{
  "n_layer": 14,
  "init_std_down": 0.00404,
  "beta2": 0.99,
  "final_lr_fraction": 0.0,
  "train_tokens": 266600000
}
Each number is 200 + 30 x the weight over its row's rms, rounded and kept within 0 to 999. Layers, rows and columns count from 0. The size before them is the row's rms in percent of the matrix's.

# layer 4 attention query, 192x192, rms 0.0624, rows 0-40, columns 48-95
093,220,209,171,227,180,183,188,237,191,228,155,161,213,212,207,182,146,190,201,194,224,201,227,210,231,230,283,234,172,158,211,255,155,174,175,184,201,176,193,172,194,128,194,197,261,175,185,178
093,237,176,174,182,179,179,225,194,193,189,207,212,190,230,220,207,158,192,206,213,179,215,205,205,234,235,273,199,187,142,231,227,189,201,169,177,206,213,222,200,157,149,190,152,237,165,203,174
080,238,182,176,179,205,153,213,188,213,148,188,246,209,202,213,243,193,212,234,205,186,216,234,197,266,265,276,201,170,175,213,203,191,210,172,197,239,176,239,152,184,156,223,183,204,167,182,172
089,221,190,180,199,142,183,183,211,197,135,222,262,218,228,212,198,166,188,209,187,196,186,198,211,243,216,257,173,248,108,175,236,162,198,143,195,182,206,199,184,198,221,163,176,214,193,204,191
088,125,234,201,187,168,189,179,190,206,167,210,211,209,162,207,186,181,203,146,185,175,166,203,181,157,235,195,193,151,171,193,233,211,185,182,231,232,238,226,198,169,138,194,237,211,201,249,242
101,159,194,146,186,147,187,202,165,189,167,192,220,182,182,233,234,226,211,182,191,140,184,169,226,220,252,187,215,166,181,186,213,249,220,178,262,202,205,190,206,181,158,160,203,258,176,233,233
096,208,202,253,230,195,194,224,218,195,237,192,214,167,196,210,184,234,198,256,206,192,220,199,181,190,156,135,198,177,246,189,223,235,195,259,184,251,184,204,221,184,215,195,238,148,256,191,208
077,274,213,156,173,188,246,179,202,206,193,242,243,206,251,214,169,188,197,193,199,161,252,183,212,163,206,246,193,183,176,210,232,184,195,167,216,195,163,154,180,213,182,177,193,195,134,188,161
077,279,201,166,239,207,233,157,220,165,204,215,206,226,237,179,234,133,149,170,225,249,264,246,203,210,223,223,187,160,189,201,138,177,244,196,189,183,191,238,212,195,250,208,217,241,189,160,209
082,192,184,191,195,159,215,205,179,206,166,196,190,180,193,236,169,204,266,205,185,180,120,169,197,180,176,203,180,170,243,152,253,222,223,188,183,186,225,133,195,210,175,227,221,151,198,206,200
088,190,209,225,160,199,163,215,189,191,238,150,212,184,125,197,219,143,150,194,160,209,209,240,221,200,197,204,168,180,183,213,236,190,168,217,209,193,223,278,195,172,199,175,170,232,219,180,160
077,231,244,218,241,208,180,201,196,235,220,161,263,180,178,223,218,225,176,187,174,179,248,164,185,197,162,148,204,188,179,165,181,228,199,230,165,208,211,204,199,156,177,300,210,194,199,180,243
076,202,146,172,181,168,215,235,210,227,212,217,178,199,191,179,184,170,235,186,202,207,270,204,236,164,209,217,234,180,215,228,182,240,160,223,207,187,156,205,166,189,211,231,222,248,218,200,274
088,230,194,223,197,164,173,210,214,193,195,142,164,225,193,188,195,193,178,161,208,200,190,150,195,197,227,209,230,154,185,226,192,239,167,194,214,177,157,208,212,199,153,173,219,185,203,172,230
094,211,223,215,224,167,194,180,139,205,222,255,170,169,219,232,188,231,222,216,208,236,176,210,195,220,218,159,160,276,209,228,173,230,259,174,200,222,171,235,165,209,245,172,228,214,186,221,179
084,197,196,232,207,195,186,176,235,176,190,159,193,197,152,201,186,236,279,195,232,213,143,212,227,226,184,211,195,170,168,172,235,225,178,224,174,223,188,169,226,213,167,222,124,209,161,206,208
132,214,182,174,212,191,185,213,161,218,155,205,263,232,206,192,216,204,171,221,179,199,194,192,183,226,225,264,186,197,132,266,213,194,249,175,197,177,196,164,230,166,192,214,190,227,189,221,216
070,212,185,174,184,174,191,190,128,243,173,198,250,219,165,230,227,208,218,223,167,166,132,158,160,165,194,206,163,251,153,204,204,238,234,188,215,132,190,178,233,209,215,200,203,200,178,206,216
083,169,183,207,173,186,193,172,207,201,157,224,268,211,221,181,221,188,201,194,152,173,143,186,177,217,218,211,193,233,114,224,213,158,211,157,195,247,189,237,244,207,215,152,188,222,196,207,205
083,164,247,195,225,228,225,208,244,206,182,219,205,191,215,235,249,182,206,206,253,169,122,236,189,203,172,147,184,178,202,212,163,222,150,218,236,195,179,187,185,209,226,233,240,232,202,208,205
085,228,234,191,192,193,237,173,258,188,201,217,185,200,193,197,176,235,223,162,236,183,136,228,148,234,171,199,232,184,244,168,240,190,186,203,198,195,208,206,196,230,213,151,212,187,177,231,209
078,200,223,196,188,223,211,163,227,226,240,163,207,211,197,204,229,182,150,161,183,231,200,222,121,231,197,194,194,260,211,218,184,175,211,175,196,173,258,211,221,176,228,188,186,166,198,174,219
076,213,202,220,156,190,143,198,167,176,196,236,232,184,145,178,190,204,142,211,160,173,194,180,197,208,211,194,173,227,201,204,276,193,200,183,179,178,190,155,192,173,153,139,162,182,145,210,150
085,224,203,158,237,157,181,162,209,133,197,231,177,192,221,257,217,205,171,167,221,177,193,156,229,205,261,200,221,138,193,154,169,239,240,204,203,232,189,177,218,193,177,187,191,286,149,228,197
080,216,183,231,201,230,170,243,201,206,207,184,192,206,178,139,233,156,200,229,227,219,206,162,228,229,230,210,240,178,265,206,185,203,207,206,200,164,231,232,224,270,160,211,186,210,206,166,166
087,193,219,179,217,187,226,186,219,146,222,197,209,174,209,186,202,234,228,224,163,197,210,205,221,183,210,235,179,217,200,212,267,218,211,209,197,258,240,256,197,201,209,166,203,157,140,225,117
080,182,218,154,147,169,208,172,184,205,222,172,159,183,167,193,188,228,197,144,168,192,154,213,200,194,187,243,198,248,181,162,307,195,180,224,203,185,247,173,234,213,204,157,191,164,188,200,184
084,209,172,175,221,205,226,149,200,174,202,178,246,156,228,230,225,258,265,252,189,136,218,217,182,199,188,167,169,248,242,201,171,222,230,193,244,243,181,184,243,184,228,213,188,185,198,231,185
088,190,202,196,185,214,169,270,245,172,219,88,179,196,211,169,224,222,197,165,197,240,214,184,230,193,198,188,185,120,209,172,160,205,162,230,241,206,231,276,226,197,191,227,167,191,221,198,164
089,259,193,237,207,194,235,168,230,149,176,160,221,193,184,180,221,220,209,186,229,220,188,201,153,210,190,197,209,237,196,222,169,205,258,212,186,170,214,230,245,178,240,143,250,150,201,192,245
086,200,251,129,165,223,257,170,221,223,218,197,143,181,216,173,160,198,225,193,186,231,273,214,168,211,195,156,196,199,240,201,193,201,191,224,213,169,149,155,212,249,193,187,159,218,218,169,159
088,167,183,173,225,167,203,133,236,229,149,199,252,166,234,192,183,185,182,206,126,218,153,196,165,193,116,179,165,229,226,216,234,180,203,210,162,168,202,194,246,214,206,150,197,230,170,201,236
076,192,240,228,197,219,220,229,250,197,192,224,220,197,221,184,204,253,235,195,247,178,205,199,222,185,230,181,206,156,221,172,179,219,198,235,259,193,267,205,191,235,226,241,164,192,188,220,215
083,214,157,204,231,165,233,236,170,178,218,270,212,163,179,188,185,148,202,180,219,202,175,187,209,213,173,203,225,186,185,194,221,213,203,145,197,168,254,236,172,178,198,238,195,159,190,171,232
080,137,204,194,215,243,172,148,181,232,175,176,188,197,233,222,203,223,199,216,199,170,209,231,201,219,255,213,148,234,196,189,204,202,168,261,163,239,177,151,228,232,180,177,213,203,231,223,202
069,135,203,185,187,189,175,146,198,173,186,241,200,294,235,180,183,170,203,204,174,243,187,231,208,234,257,274,208,169,207,200,196,122,206,158,196,178,150,148,191,184,221,174,149,231,175,236,202
059,242,222,197,137,216,190,245,202,236,230,196,250,168,148,215,214,174,239,128,216,241,210,188,203,175,144,175,219,197,244,197,158,290,188,244,179,194,255,251,211,172,203,231,250,168,171,210,176
082,208,205,246,168,215,224,201,166,227,237,135,158,166,188,251,201,262,227,244,209,159,177,217,184,168,196,147,190,247,188,182,254,187,222,205,201,225,213,163,252,184,224,174,222,172,246,211,237
074,222,250,148,212,251,226,221,180,218,191,222,280,120,217,199,171,187,232,223,174,176,210,194,221,200,140,176,189,174,201,225,175,239,147,199,181,218,204,162,167,222,186,146,159,222,158,197,176
079,194,217,183,252,187,166,235,180,218,194,240,177,212,173,208,162,173,177,219,165,158,225,190,214,171,165,265,202,114,192,201,262,175,229,168,167,180,231,179,179,237,167,189,133,259,168,189,254
105,120,155,162,219,233,209,182,241,165,183,151,203,216,235,240,209,215,238,257,190,189,225,178,220,190,237,183,166,244,218,200,128,183,200,201,225,196,222,150,218,185,207,175,185,223,200,201,182
# layer 4 attention key, 192x192, rms 0.0622, rows 0-39, columns 48-95
114,207,205,221,184,218,233,206,181,217,197,196,210,135,176,186,212,211,198,219,245,184,195,206,171,175,147,163,192,230,264,193,168,266,160,254,200,236,185,196,162,194,217,222,212,190,263,189,221
087,177,232,243,175,194,228,167,244,165,216,214,185,187,172,215,211,190,175,211,222,216,251,234,248,226,231,204,166,164,205,197,166,217,191,214,201,264,218,214,203,186,179,181,210,248,174,177,148
087,182,198,252,237,154,221,172,220,196,219,220,155,181,228,205,193,175,207,254,228,129,215,207,229,230,212,204,237,160,229,175,195,194,178,218,181,208,226,175,181,209,181,175,189,271,153,194,147
080,241,189,182,251,124,191,221,232,161,206,168,182,242,191,241,219,147,193,185,257,196,227,200,233,191,244,253,233,208,148,214,190,187,197,166,193,241,208,187,236,223,186,164,205,234,191,217,156
104,259,139,164,198,214,251,218,235,186,194,226,144,204,204,251,197,137,150,190,220,217,238,205,235,215,179,234,230,182,225,203,189,212,199,198,198,160,138,203,223,179,147,149,190,234,205,174,109
095,254,138,215,257,171,268,161,228,193,208,176,143,212,237,216,208,148,162,212,242,225,262,211,206,176,186,214,182,180,224,243,180,208,190,239,211,222,152,184,226,208,185,168,206,242,249,193,120
073,210,172,206,159,223,214,154,167,274,186,174,213,148,195,183,220,198,238,260,169,167,191,214,198,180,168,183,187,249,187,194,237,234,191,188,205,203,190,202,201,209,168,219,186,215,230,232,200
088,219,176,219,239,146,194,208,244,166,216,203,250,227,253,218,238,147,213,194,190,245,268,186,238,191,212,241,208,155,157,227,177,172,203,196,193,218,182,212,198,199,189,143,231,256,210,189,202
079,155,207,193,215,238,207,198,190,187,161,211,213,143,226,170,225,209,204,229,215,201,210,199,231,166,188,205,199,168,274,188,159,267,187,236,170,225,251,203,167,212,246,173,219,187,240,211,191
082,233,254,189,182,176,204,174,191,219,215,156,157,231,185,198,220,187,187,144,205,230,212,244,169,239,153,177,200,259,154,234,226,154,185,209,166,199,185,248,213,207,221,174,153,194,192,152,186
086,183,122,164,187,201,217,220,172,195,219,243,192,197,181,293,249,195,235,248,213,176,168,189,192,188,231,198,246,177,176,138,237,182,187,175,237,171,231,161,161,199,158,196,249,200,191,153,199
079,158,181,185,177,170,205,172,157,203,201,230,180,198,184,270,224,190,229,228,197,158,207,245,170,183,210,259,167,176,218,150,213,170,170,199,252,202,174,207,179,156,106,224,187,187,195,145,170
077,176,184,159,169,174,213,196,107,246,185,242,198,205,177,231,225,220,226,153,243,190,162,183,177,172,200,233,178,219,209,224,167,178,188,161,222,167,193,206,150,175,224,178,197,205,199,200,215
096,147,154,199,190,158,180,232,200,184,205,172,230,156,221,267,180,171,204,177,226,125,181,209,165,202,180,218,191,227,232,175,163,220,165,196,224,169,197,222,177,155,204,174,193,170,182,157,240
094,214,191,189,227,231,206,205,241,189,203,191,139,186,206,159,139,233,218,203,186,181,206,151,244,201,211,220,162,197,210,250,202,241,251,203,169,255,211,182,274,279,255,205,211,229,211,244,159
085,206,157,231,168,160,238,173,172,238,214,183,203,208,152,177,220,269,203,180,257,183,198,215,183,192,207,257,178,204,189,184,188,229,240,236,199,211,153,238,213,220,168,124,164,148,208,170,214
093,160,226,242,189,194,194,185,210,156,215,263,165,199,174,184,180,216,180,182,248,211,243,242,237,223,251,190,186,153,211,176,191,215,177,220,226,235,180,188,178,186,180,167,214,243,149,182,180
079,231,154,173,251,176,189,201,218,157,204,180,190,237,240,211,216,155,176,219,212,178,238,230,230,227,249,261,218,167,175,197,191,199,191,203,226,169,201,211,227,214,156,170,161,204,134,191,169
077,231,184,204,187,184,183,218,235,163,207,146,200,240,211,240,185,142,211,204,210,210,243,201,215,208,267,259,206,192,159,185,232,195,230,186,230,207,124,190,239,219,137,156,208,249,177,212,162
087,177,206,221,153,226,221,183,207,184,166,257,208,246,233,194,242,206,195,162,213,212,234,177,184,267,231,189,170,184,199,198,191,155,174,184,220,209,188,214,181,177,219,180,225,175,209,204,206
076,227,111,225,228,192,219,169,198,253,192,172,170,215,181,231,240,151,189,217,224,189,191,192,174,220,189,166,199,199,204,200,232,205,209,185,205,191,188,194,200,196,196,198,190,152,250,206,260
096,227,213,175,176,219,194,231,169,208,195,175,194,206,202,204,149,199,193,240,148,234,185,186,159,199,202,177,224,198,200,177,237,179,204,167,233,179,243,193,156,230,200,243,227,125,157,200,194
107,231,202,271,220,168,161,186,245,166,237,147,178,232,193,241,203,174,188,189,170,172,208,191,205,213,230,222,225,223,136,185,212,151,192,144,232,206,209,168,181,208,117,181,205,200,156,191,164
088,216,187,228,228,194,254,166,182,204,192,207,194,126,195,150,215,197,175,216,262,232,209,195,208,145,154,199,197,223,262,178,144,269,202,257,196,212,201,194,206,239,243,167,180,188,277,170,161
091,205,227,205,214,214,189,202,179,175,167,204,171,120,203,241,190,227,147,206,187,210,157,203,196,216,170,116,213,209,274,163,213,269,138,233,202,156,232,229,167,153,187,181,213,150,189,195,193
092,260,177,172,214,221,188,209,270,229,270,157,168,227,217,198,233,201,184,215,263,218,217,186,230,178,205,254,182,251,135,204,239,216,243,215,188,240,177,199,259,265,198,226,201,238,231,212,183
087,219,153,181,215,201,188,193,235,233,223,150,179,313,260,204,200,246,180,185,176,222,187,186,216,212,234,196,182,176,130,210,224,141,257,190,221,194,200,209,199,214,155,224,154,233,208,230,218
086,240,173,219,206,257,218,177,206,231,230,218,229,185,202,169,178,203,250,223,172,197,296,197,232,192,186,177,193,147,220,282,222,219,243,198,150,195,202,245,271,258,217,215,276,239,209,191,179
087,185,190,198,175,227,238,252,169,240,181,244,211,169,202,225,245,186,147,214,278,187,200,209,180,202,188,209,237,220,205,190,191,227,190,244,224,171,148,183,207,177,193,232,185,229,185,177,187
085,201,195,167,202,174,174,209,204,236,187,143,182,141,219,183,233,204,206,267,152,149,194,240,188,188,176,219,160,188,243,270,209,260,209,192,182,220,232,174,232,258,213,181,235,176,215,170,203
091,224,191,190,187,249,199,179,182,262,185,192,190,193,203,172,174,161,197,207,188,239,225,180,228,201,206,188,198,183,212,194,172,244,213,189,197,120,280,235,219,256,240,202,181,248,245,269,196
088,181,223,203,165,253,162,152,225,224,206,168,153,238,190,155,184,197,190,190,163,195,174,231,160,153,202,286,232,176,166,270,271,184,188,183,182,202,229,190,224,215,174,197,201,175,195,224,232
063,182,139,209,198,199,259,127,188,234,184,199,207,264,209,188,235,194,195,168,214,163,158,182,168,232,197,258,172,244,190,229,174,174,212,154,204,178,223,186,182,195,193,212,150,208,219,155,230
079,202,164,194,156,168,237,156,162,231,167,183,231,192,203,185,189,198,179,189,227,166,223,232,173,199,263,300,215,194,186,203,184,200,177,168,217,215,203,174,251,232,225,230,135,227,203,169,159
079,215,261,212,234,220,180,190,247,145,208,214,152,199,193,194,155,244,187,226,167,260,201,195,244,156,170,137,210,208,149,165,227,177,206,246,186,168,224,219,154,176,199,178,229,183,207,223,201
078,205,189,206,227,166,142,231,212,246,213,211,273,251,184,194,172,191,192,170,192,195,211,195,245,209,201,199,208,154,164,239,212,153,213,152,169,240,179,225,224,234,261,206,186,151,179,179,203
056,213,170,183,174,219,205,186,182,168,196,235,162,104,229,155,173,174,211,156,137,197,187,177,163,200,256,223,199,247,221,213,170,273,210,214,224,140,235,206,164,187,221,178,218,203,155,214,204
087,148,214,212,213,183,252,179,273,162,212,177,127,209,209,277,199,239,174,243,179,163,183,154,185,205,183,147,239,206,181,139,244,216,218,200,211,184,240,197,185,184,206,176,229,222,206,208,168
115,245,167,183,247,202,155,190,238,190,145,233,230,233,209,167,210,169,180,183,208,242,198,191,191,210,220,261,225,143,194,265,191,237,192,160,176,207,192,227,274,210,205,223,181,237,229,201,183
102,190,224,251,186,207,211,149,182,212,196,219,137,201,213,200,185,244,235,230,192,170,161,177,133,154,166,158,207,212,151,191,232,170,202,175,220,159,193,161,158,191,163,171,231,221,218,251,204
# layer 4 attention value, 192x192, rms 0.0725, rows 0-31, columns 48-95
050,227,219,202,216,208,234,155,251,218,165,234,204,199,271,197,195,206,240,163,240,184,199,193,147,226,209,228,207,194,194,207,196,240,204,202,181,206,208,260,220,148,219,206,196,249,199,224,231
054,273,178,222,201,230,197,213,155,235,178,193,259,205,191,218,217,235,183,198,265,206,198,200,227,233,193,144,210,154,191,223,181,245,237,197,210,167,215,193,223,214,251,209,247,249,161,180,213
055,196,180,202,227,216,190,204,206,200,171,195,288,205,225,158,276,212,227,206,195,242,244,187,203,190,225,167,271,178,167,279,201,176,175,192,171,216,162,253,181,198,209,238,192,225,225,187,226
061,146,164,211,177,178,228,162,185,196,227,168,213,174,230,197,230,146,205,164,176,187,243,259,216,274,212,213,206,220,233,215,214,182,174,195,282,183,178,155,174,196,172,221,168,183,220,191,133
061,189,264,210,185,189,228,177,145,163,231,254,191,188,186,223,160,178,218,192,230,129,229,183,183,191,246,163,163,225,229,195,182,216,252,194,193,172,179,173,184,205,272,128,207,172,176,217,177
085,206,269,173,191,193,195,163,182,224,179,196,194,215,158,186,263,190,202,179,252,173,214,160,152,176,239,158,165,215,197,268,209,223,239,197,231,196,231,220,190,159,168,190,262,198,220,276,238
054,163,161,215,213,203,221,197,256,166,209,188,170,183,183,170,146,243,250,227,218,176,131,177,193,129,195,210,242,228,174,144,214,220,199,206,134,213,225,203,233,204,216,252,137,197,216,191,248
068,191,194,228,199,213,224,206,230,231,149,206,238,203,240,225,205,161,219,247,178,192,208,194,151,218,156,250,185,149,182,274,198,186,127,171,190,212,193,207,197,186,177,210,194,222,193,238,205
064,182,119,204,225,195,188,228,192,174,181,225,204,227,218,195,206,258,174,178,263,232,140,235,146,212,167,194,241,140,186,179,197,207,173,222,157,143,196,252,171,217,188,183,184,245,188,232,217
061,190,172,199,187,210,169,219,169,159,182,228,192,196,216,155,173,194,185,167,196,258,224,210,216,226,186,215,168,164,220,243,214,218,190,208,191,185,164,240,189,279,219,185,203,216,168,175,195
061,164,177,168,222,216,186,200,197,173,172,247,212,208,209,134,151,178,143,158,204,177,200,223,160,215,206,163,222,221,201,240,180,232,161,235,171,227,174,208,219,180,204,179,214,198,200,159,270
063,246,225,252,193,219,202,163,226,197,184,159,207,198,211,230,204,177,196,217,213,194,175,224,188,149,167,190,200,179,210,175,211,205,226,213,178,164,207,234,201,201,258,186,186,153,180,235,202
052,214,258,176,200,174,183,159,186,231,227,234,199,221,145,269,156,239,172,226,167,224,157,189,247,191,191,205,227,225,182,204,185,187,193,189,177,118,238,175,251,205,150,192,206,177,236,221,223
058,227,213,148,199,205,190,224,178,250,224,201,129,203,231,225,181,214,245,206,231,211,172,215,165,168,231,176,190,211,185,224,201,215,202,184,190,204,297,199,200,223,197,218,218,201,252,251,240
071,182,182,209,172,220,249,212,195,270,152,182,259,206,248,187,277,205,185,237,252,229,143,212,221,247,144,192,211,198,193,230,196,197,185,223,251,148,223,164,223,188,166,181,225,208,226,202,213
059,200,177,197,239,186,207,256,242,179,207,170,167,194,215,169,185,194,213,266,190,187,179,197,176,184,194,282,195,253,205,163,207,204,172,196,200,264,186,205,172,163,205,219,195,184,204,219,181
058,244,197,182,219,214,223,207,189,211,194,186,229,233,233,170,188,198,225,205,261,259,196,144,194,214,198,221,196,261,176,257,194,204,193,190,180,268,229,233,214,245,197,182,216,240,250,188,224
055,229,164,202,182,178,221,212,200,209,205,218,241,198,142,202,213,206,219,247,173,173,232,197,179,158,204,236,217,217,202,204,201,194,195,195,238,232,196,169,178,147,201,181,206,176,220,216,222
055,197,136,192,180,159,192,194,144,172,278,197,202,205,193,244,137,150,161,185,204,198,217,226,215,182,209,141,225,223,220,188,206,209,204,199,204,103,177,204,190,225,209,179,215,165,193,210,154
076,180,184,188,192,187,172,216,200,150,201,205,196,167,168,187,188,203,197,211,186,138,189,227,171,252,249,196,221,248,217,202,221,222,199,206,142,235,178,174,159,165,191,255,197,131,196,155,166
056,207,166,151,216,220,196,206,190,185,205,205,196,191,191,201,146,222,251,179,203,216,165,213,215,170,199,162,217,249,179,149,198,183,184,197,198,185,236,174,263,221,192,184,234,158,269,142,233
060,206,166,190,240,224,228,188,177,242,158,209,241,213,250,268,201,198,206,205,234,307,170,226,192,223,191,172,185,213,179,162,184,184,215,184,223,142,182,179,223,215,211,222,196,209,244,233,214
070,189,207,177,202,202,197,174,261,156,203,173,186,173,197,162,165,214,212,224,201,262,149,236,255,193,168,226,176,222,192,151,202,228,170,214,211,232,197,188,264,244,232,191,196,198,203,123,202
060,164,206,186,233,171,204,239,194,206,227,202,184,174,213,166,185,231,196,255,279,217,159,186,210,245,201,209,180,220,180,172,193,196,231,238,159,228,201,125,200,207,240,212,223,191,175,189,197
049,183,161,193,258,220,205,233,209,207,189,192,172,186,247,172,220,242,224,227,253,198,213,191,236,192,165,164,160,165,221,146,191,217,177,220,201,199,192,158,155,223,184,147,238,208,156,231,155
054,222,253,206,244,215,218,178,205,200,157,234,162,212,163,121,192,182,238,170,169,177,229,150,214,155,206,183,190,222,220,239,210,225,213,194,230,245,200,229,171,173,225,202,189,223,231,220,251
064,155,154,222,201,195,198,236,212,237,208,205,227,208,161,195,210,197,183,245,231,197,171,195,189,255,214,224,197,167,181,212,190,177,212,189,187,177,220,151,174,146,150,264,209,193,158,211,212
057,182,149,199,209,206,192,188,224,176,206,209,265,179,178,171,208,196,122,168,144,183,234,243,219,237,218,205,226,164,202,240,189,205,158,215,214,240,160,163,175,167,222,188,212,222,202,134,171
061,144,178,186,165,138,209,237,190,188,216,257,197,181,166,144,188,242,197,218,227,174,146,210,193,211,226,219,209,223,187,245,191,185,235,224,159,231,177,189,184,153,222,213,210,188,210,178,221
071,152,226,202,199,240,200,191,197,203,175,229,219,217,166,161,239,177,219,182,217,158,269,144,156,172,223,180,191,165,190,263,200,185,141,164,186,220,207,204,221,167,172,172,222,226,254,221,261
063,177,147,245,172,200,231,220,168,219,158,248,217,192,209,223,202,224,210,168,261,193,159,181,166,276,189,177,199,213,216,224,197,226,188,223,228,139,176,169,211,152,194,214,174,187,192,218,189
062,192,167,152,195,183,195,149,156,208,181,227,247,206,166,207,167,220,181,155,247,209,218,224,200,217,216,108,167,176,218,184,180,190,235,213,226,167,170,244,183,197,184,176,228,223,202,200,206
# layer 4 attention output (transposed), 192x192, rms 0.0736, rows 0-31, columns 48-95
046,201,213,205,210,205,197,180,170,155,206,185,179,193,229,221,165,203,216,182,188,245,156,231,265,191,193,238,242,266,223,239,202,186,182,250,177,191,223,181,247,201,132,182,183,158,204,182,222
050,191,172,218,239,219,201,197,169,199,170,210,208,198,215,166,234,203,201,168,215,212,246,184,184,184,201,161,241,207,165,215,222,171,178,209,189,220,154,194,163,195,160,184,195,227,193,200,218
051,221,154,233,166,177,210,184,129,206,151,175,220,195,181,184,216,246,157,153,189,152,179,222,217,243,219,232,200,218,189,190,172,243,207,254,208,253,209,148,183,200,222,158,199,208,176,193,221
056,231,154,229,219,223,225,203,162,212,214,202,171,201,146,196,138,273,208,203,212,240,190,206,190,177,215,212,157,150,200,205,200,180,212,168,138,221,179,183,184,183,248,180,245,193,219,224,177
060,212,252,241,214,214,218,195,226,183,254,199,158,171,251,236,171,178,220,201,194,227,226,193,204,214,210,184,207,152,148,215,177,166,199,163,138,209,176,228,186,256,202,219,234,189,156,213,174
081,177,175,234,238,195,251,169,175,176,229,219,128,182,232,227,163,170,262,264,216,234,260,227,166,205,196,195,244,195,213,234,274,216,170,192,166,203,164,239,222,210,242,199,109,131,195,198,175
052,162,173,198,173,169,203,164,216,190,170,180,247,226,171,224,175,166,144,239,156,173,162,213,195,227,186,247,188,222,185,164,120,205,224,158,203,204,235,132,195,207,169,219,191,226,190,218,284
069,189,163,211,202,188,188,177,167,220,184,215,253,200,198,224,212,200,160,214,216,177,169,219,211,188,188,188,184,244,206,131,218,265,233,222,279,141,174,196,202,183,190,266,220,241,150,209,193
064,213,220,195,215,169,140,198,171,222,153,231,224,199,152,207,170,243,191,182,195,189,217,232,199,189,172,196,230,256,209,161,149,207,197,224,248,209,193,175,205,141,254,206,202,171,209,211,220
058,201,214,215,163,186,173,282,182,197,233,201,201,220,212,164,189,244,218,164,221,203,251,209,192,147,199,174,220,209,233,242,184,177,155,188,182,193,195,220,222,199,224,176,211,178,243,188,169
057,227,209,236,166,231,190,195,167,201,226,209,162,192,221,209,210,196,199,140,184,182,224,278,224,191,209,137,212,237,202,191,263,200,192,263,190,174,223,205,172,190,161,261,169,202,198,211,169
058,128,254,178,173,195,225,180,211,218,212,222,229,212,189,222,193,252,159,204,139,156,209,185,205,234,150,214,168,207,252,184,177,237,189,170,189,225,197,209,240,199,258,218,184,181,172,201,190
046,165,206,158,233,184,181,179,208,180,175,241,207,199,210,193,199,202,196,183,174,196,169,163,211,232,178,191,192,229,146,228,150,195,201,213,241,203,175,280,199,234,186,241,181,242,155,187,173
053,202,242,217,177,189,210,218,157,199,206,199,186,207,257,184,208,189,169,239,169,191,205,212,202,198,209,180,242,244,197,188,104,216,164,213,188,192,196,216,246,154,222,210,181,169,199,149,269
069,259,177,237,164,222,154,146,161,250,189,274,226,188,186,201,191,230,228,229,172,226,223,224,209,168,214,165,200,193,211,186,200,192,243,173,244,156,201,205,170,173,254,239,203,168,197,250,234
056,225,202,154,204,207,238,142,228,203,187,182,196,188,203,251,195,166,176,217,188,154,87,173,228,204,200,256,192,157,216,135,252,239,239,207,235,140,245,167,200,189,175,249,184,272,187,228,223
056,258,190,238,165,166,177,190,196,214,227,186,254,237,198,227,181,174,228,203,200,189,193,255,230,193,195,231,223,235,242,200,208,229,223,217,239,169,240,204,212,184,153,262,153,237,186,247,257
050,221,207,204,195,213,208,101,192,184,191,245,197,176,171,225,206,153,196,263,220,215,154,172,169,228,213,192,160,164,199,188,272,216,225,185,231,132,185,190,170,196,169,248,174,282,209,247,201
049,180,209,192,204,180,239,216,167,190,238,247,235,178,213,189,180,227,198,170,214,206,221,216,243,194,230,196,227,159,258,232,92,179,170,188,157,264,155,220,245,215,241,179,248,228,243,210,175
080,197,235,205,233,227,253,183,240,137,204,172,182,205,211,250,174,208,169,181,195,169,181,177,230,228,211,256,176,144,200,156,172,211,205,162,183,232,223,143,213,251,233,160,182,239,171,193,181
054,200,177,239,177,152,159,209,195,254,224,206,264,234,137,189,197,186,197,225,154,212,168,187,169,181,133,179,216,233,201,227,135,177,257,169,230,206,227,213,172,179,156,248,170,206,225,223,205
055,212,185,221,170,226,186,195,162,272,224,209,212,213,170,162,185,201,215,246,149,201,202,195,187,185,188,143,232,263,147,218,188,193,235,241,210,221,154,200,206,151,212,202,200,207,189,180,200
071,190,208,168,122,215,238,257,205,218,237,153,245,233,196,162,225,189,206,171,153,184,162,165,174,140,176,168,200,201,237,221,175,170,211,187,166,179,263,230,184,212,131,226,185,228,251,211,214
062,198,244,205,195,257,189,194,276,210,151,159,190,202,193,198,173,212,198,173,202,183,209,213,202,197,193,237,195,175,171,206,176,177,221,137,224,213,229,159,162,215,179,155,199,205,217,222,280
044,190,210,202,184,205,143,162,214,225,185,182,185,146,190,202,181,235,200,222,222,178,168,224,227,143,184,211,203,161,168,188,261,196,220,227,194,176,238,159,130,239,214,196,251,185,198,189,227
051,194,192,246,194,180,238,176,163,175,256,189,124,224,203,226,199,214,226,236,172,236,196,215,192,223,210,191,209,237,212,192,350,214,200,229,190,167,197,211,207,185,189,270,129,211,186,212,181
061,179,205,207,268,222,217,196,233,197,128,198,190,192,200,204,210,173,178,177,222,204,228,209,176,254,222,173,162,222,150,161,180,235,226,159,265,189,149,205,173,156,243,225,181,226,217,256,222
054,217,194,186,192,230,162,195,173,185,174,181,216,209,168,168,234,213,241,177,273,232,199,244,184,177,200,165,154,184,200,218,237,191,249,230,182,207,236,143,137,182,151,182,197,256,240,229,217
063,214,229,191,220,252,222,187,225,194,189,183,181,189,222,232,213,161,189,173,201,187,239,213,210,239,218,240,195,177,172,206,149,187,210,140,221,197,227,162,169,197,218,219,192,219,222,235,264
071,198,138,249,235,140,194,166,155,202,239,200,152,209,189,223,219,171,203,240,231,192,212,231,185,203,161,190,225,258,213,203,254,234,231,189,208,196,182,205,188,162,189,273,122,195,165,219,155
060,258,184,240,203,219,195,192,189,195,193,240,159,160,197,219,115,211,232,223,240,263,236,250,186,186,243,171,210,180,175,191,242,175,216,182,181,164,188,195,212,157,244,199,227,156,208,236,214
062,222,214,178,208,197,234,229,172,216,233,220,147,170,218,174,238,183,251,198,205,212,253,215,178,175,222,144,246,188,169,235,223,171,160,234,170,225,177,228,184,194,215,182,198,176,251,195,133